Part of a small language model's weights.
Training: a variant of Adam for these matrices, 3533 steps.
Each number is 128 + 24 x the weight over its row's rms, rounded and kept within 0 to 255. Layers, rows and columns count from 0. Numbers have three digits each. The size before them is the row's rms in percent of the matrix's.

# layer 10 MLP up, 128x96, rms 0.146, rows 101-127, columns 0-95
096:123140149173121156095100123139110128135147138105111102144154162120109128124147192125148165105085122164117145133163150101125066144111120162101151137177143130118133086094147145125103126171145149115110143152161144157120115121100173146166127112100126161124113123134150130088101159114159125140
100:113088140118108171120090107125107122118152112086100152146163096113167134096086132129128143182127126168083108126147149111120126107150096139136116128131137113103169158140117084142097104148108108079135143102158138094140181123163119110148122119110122140127114100133126144116070115161150114124
110:137096127140110129067148101191161096136093142077116132133139135105121112097138163170113129140152158093101124167116112170103181099134128143184147149144147155154148105142140128114148110153133111141120132130119161088137121130152123125112107112131184136127175132110134125125121143145132122094
093:172153185122146147146122160144085172096161117178123126137115113142150113128123135166128118093078149119141124103092118107162143141148136096150110148106132138138096143146135086124100132152115175118131138146135109181135093096136133100160160098122125136142160130122135140133106083121119083105
095:139154117168132122155112136115109119094144114099145107150128145112136076088106127110092109108155132142116110124145137146160087124108116123109117122099133118175168140127116136104119115124118093155120144116149114205102130127129154093117112088139091154131113153094150138118151068150060116120
108:109157140151129172129180081127124098120092157152143149180123103131121141146127103131163106138131156145113114102124170166121126115112102132117162122112121166106139115153195116146149074174165123107092147129123155146177142129143137140119114136114123121145150151100122126118118098088136101151
097:154168144157107090118130138121134116125173143144086097139129148155091137073124100144143149107167108108164096131140130156157101113091146102167080133131145145147102156134114140141129135091136123138146156104152145112122088149137098124090123148158136146152167146159123154092108149162087131114
099:140159100127108136147149133130112117104126121162109141137115084144127107134122094111116098137134092131178164101087121108135119124152131138147076168174097145133161097137140120134120107154113125139079139104136078127096130095139138118118121088134097149088162136157131142140085066126140124172
106:145161118117091115101134144110089130117162063089163158117120080143112098155104098105150106089105141101134093141137103156116154187122146101138143089117108114140098153127115143119149120099162111092115121119132145147163132085108127138104119110116121118131127183126128090153113131104109125114
100:135146092172160088165131146134136105136141112118110142127097110120143144116134151088112113130118130129106157150157123118126141118118089129113168117170107174107131151113133135116100077149124105124145108193144109083090090119165168095117146104142111088152099155124106144132151104088150129110
099:163121189110108125131113124131125110126148143195097115159128154112134125153137069138117124139109158140121094115130116155115159076146142176118143146151151094111176125170149132125126148101149130123106089124083117107140073143143160126137126091121130144133129107112138156148105097153114149156
090:123140113144139131108126091110147191082158164184122114085114132131133130155127129095130123136138100127107105133104115116118133136143134090120153098094132153129134149134084144122113179150128127137153119168169110166082081118100124146108159119136142088158101160138112170110140118085127145111
096:115104122107118114149107107129092189094064141108156155106137108091119135147149139167100175128135095083086113115150095112178106129108167151115133107123119089147096153117104138119139176138129149073165119136138130121160109117095112115113124133117139110126107129110137128118135168147121117140
106:137111153105129125150114122102115184114148201099144123155122139119115144161130126147142155135116121132190085153162129170152140125122112143128116137136104093141142149132120107116118104087130174131123091112136068119105150088087122111099154087130152135119113130150116103090156146130117094114
097:125095144091148130139152108163132118113129143109099167152115099121125131113119115102106165135129113147146086153116129131123128140132054100108148155135142081145101177108174154121120134161106124089089138138125133108093114125135141123148148136153132075154078158145138102131088143139095152165
106:130158161108149129125140117131124152145088119171158135146111094146127129119114147153159117113123126103103124144092125092134135142153106090164116119114139152142101142111095156223133141153126102135097114174160114118129134111098130093161150142122077118135121123084161128109097150115109097095
099:112075128130119105092092143137148102116132152103101138122190120110182149124129171159098120136098131110110139145136091122133104130100136127108154138095173083131117187118155112154142135108133084113148121114121137136110116112159119116100144102129153108123125132116098101149146094109172152177
089:110119166079166108101114112125123133155103105093121079124106127115146136141116138170105148157147129135173138142128168144120095129122112176172141135126106143120155129162162193117113148151134096102109110103115118129142153085112148167133149124125105150146110062155138114131122149111123122094
092:167128109137132150168134098166138158142114149137083117107147102117100116123151117117064085133133116106135196133105140172139115094104134105134111104119112101107130151145142145096125120110125122069104095092123136122107130157146098141111110150100118143150125137175113131126117172162168150134
093:141177095100145155136121089121117128110131096122150070128157134149158143150120131110113140169170100116176143133151115160155126152127111123164110114130096120142126143144140135126164093085108090145088138122119134117078121189136132169104149121121119102125128130142109099111103147168097160115
106:089149089125093147148130112137134117161146169140124089127132102162153103132151121145142142104109149097135156116135129099137130163155152162118183076108106140112144133121140158117132075147103111162165177124107136129108142136116152168145141106129125092112141169164136136126098114089095117167
101:157134118111097159086135091077148156132157139164105120122127156186147157106118121111121076138086187105087166133144147096161119121122108132133112127141160131112119090109124102118092133147126164134108087126154144114139103092128134130151133088149151117143134102113149128118149143114109160100
100:130103148146140109143128173127119150138117140135128147155137123157112131103163126107088123137113062080109084128115119127145168170144144142067087128110178137088127137139141165162136107151108123142099149092151116112104098149138095106144133147142171122146125168117143104104127104122162115147
095:157122117137118123123142135122069103131098145106124103158113154126095119153116141153164150100126131144164114101162086140074129123120144108099138121128132134120126109142068115148135101108130093152129148119158161087163084118096114122154146082157120134111112190095130120154111115130158126170
108:150109096125144120109128126169128143129154078096129140088158163140167130172128106130146105107167137139140124110123128153157137121157141114140138158133153128109161088177104168147163118096108129178129145122110149128101130169145153132124148160119124127163100129106110092186124101137120179106
098:097139154154151144127127106111126128166123131112117127121172113149154105104121139117122108167097157146093121126096107132108118160179198082104119089108148119106104138126146154084181138112138142080108122121142078115134157117150152133141109117141150097107142117111125153089123106142107144089
098:135134115166108108111130142119130093109095113149136138138074097146129143171109129076097100148155102174139128138144131100113164141103150142126144127130164143068129128147162096129112114178105150098152142070152090153130125163146143121142142138134139111128095103145143151122130131078123153160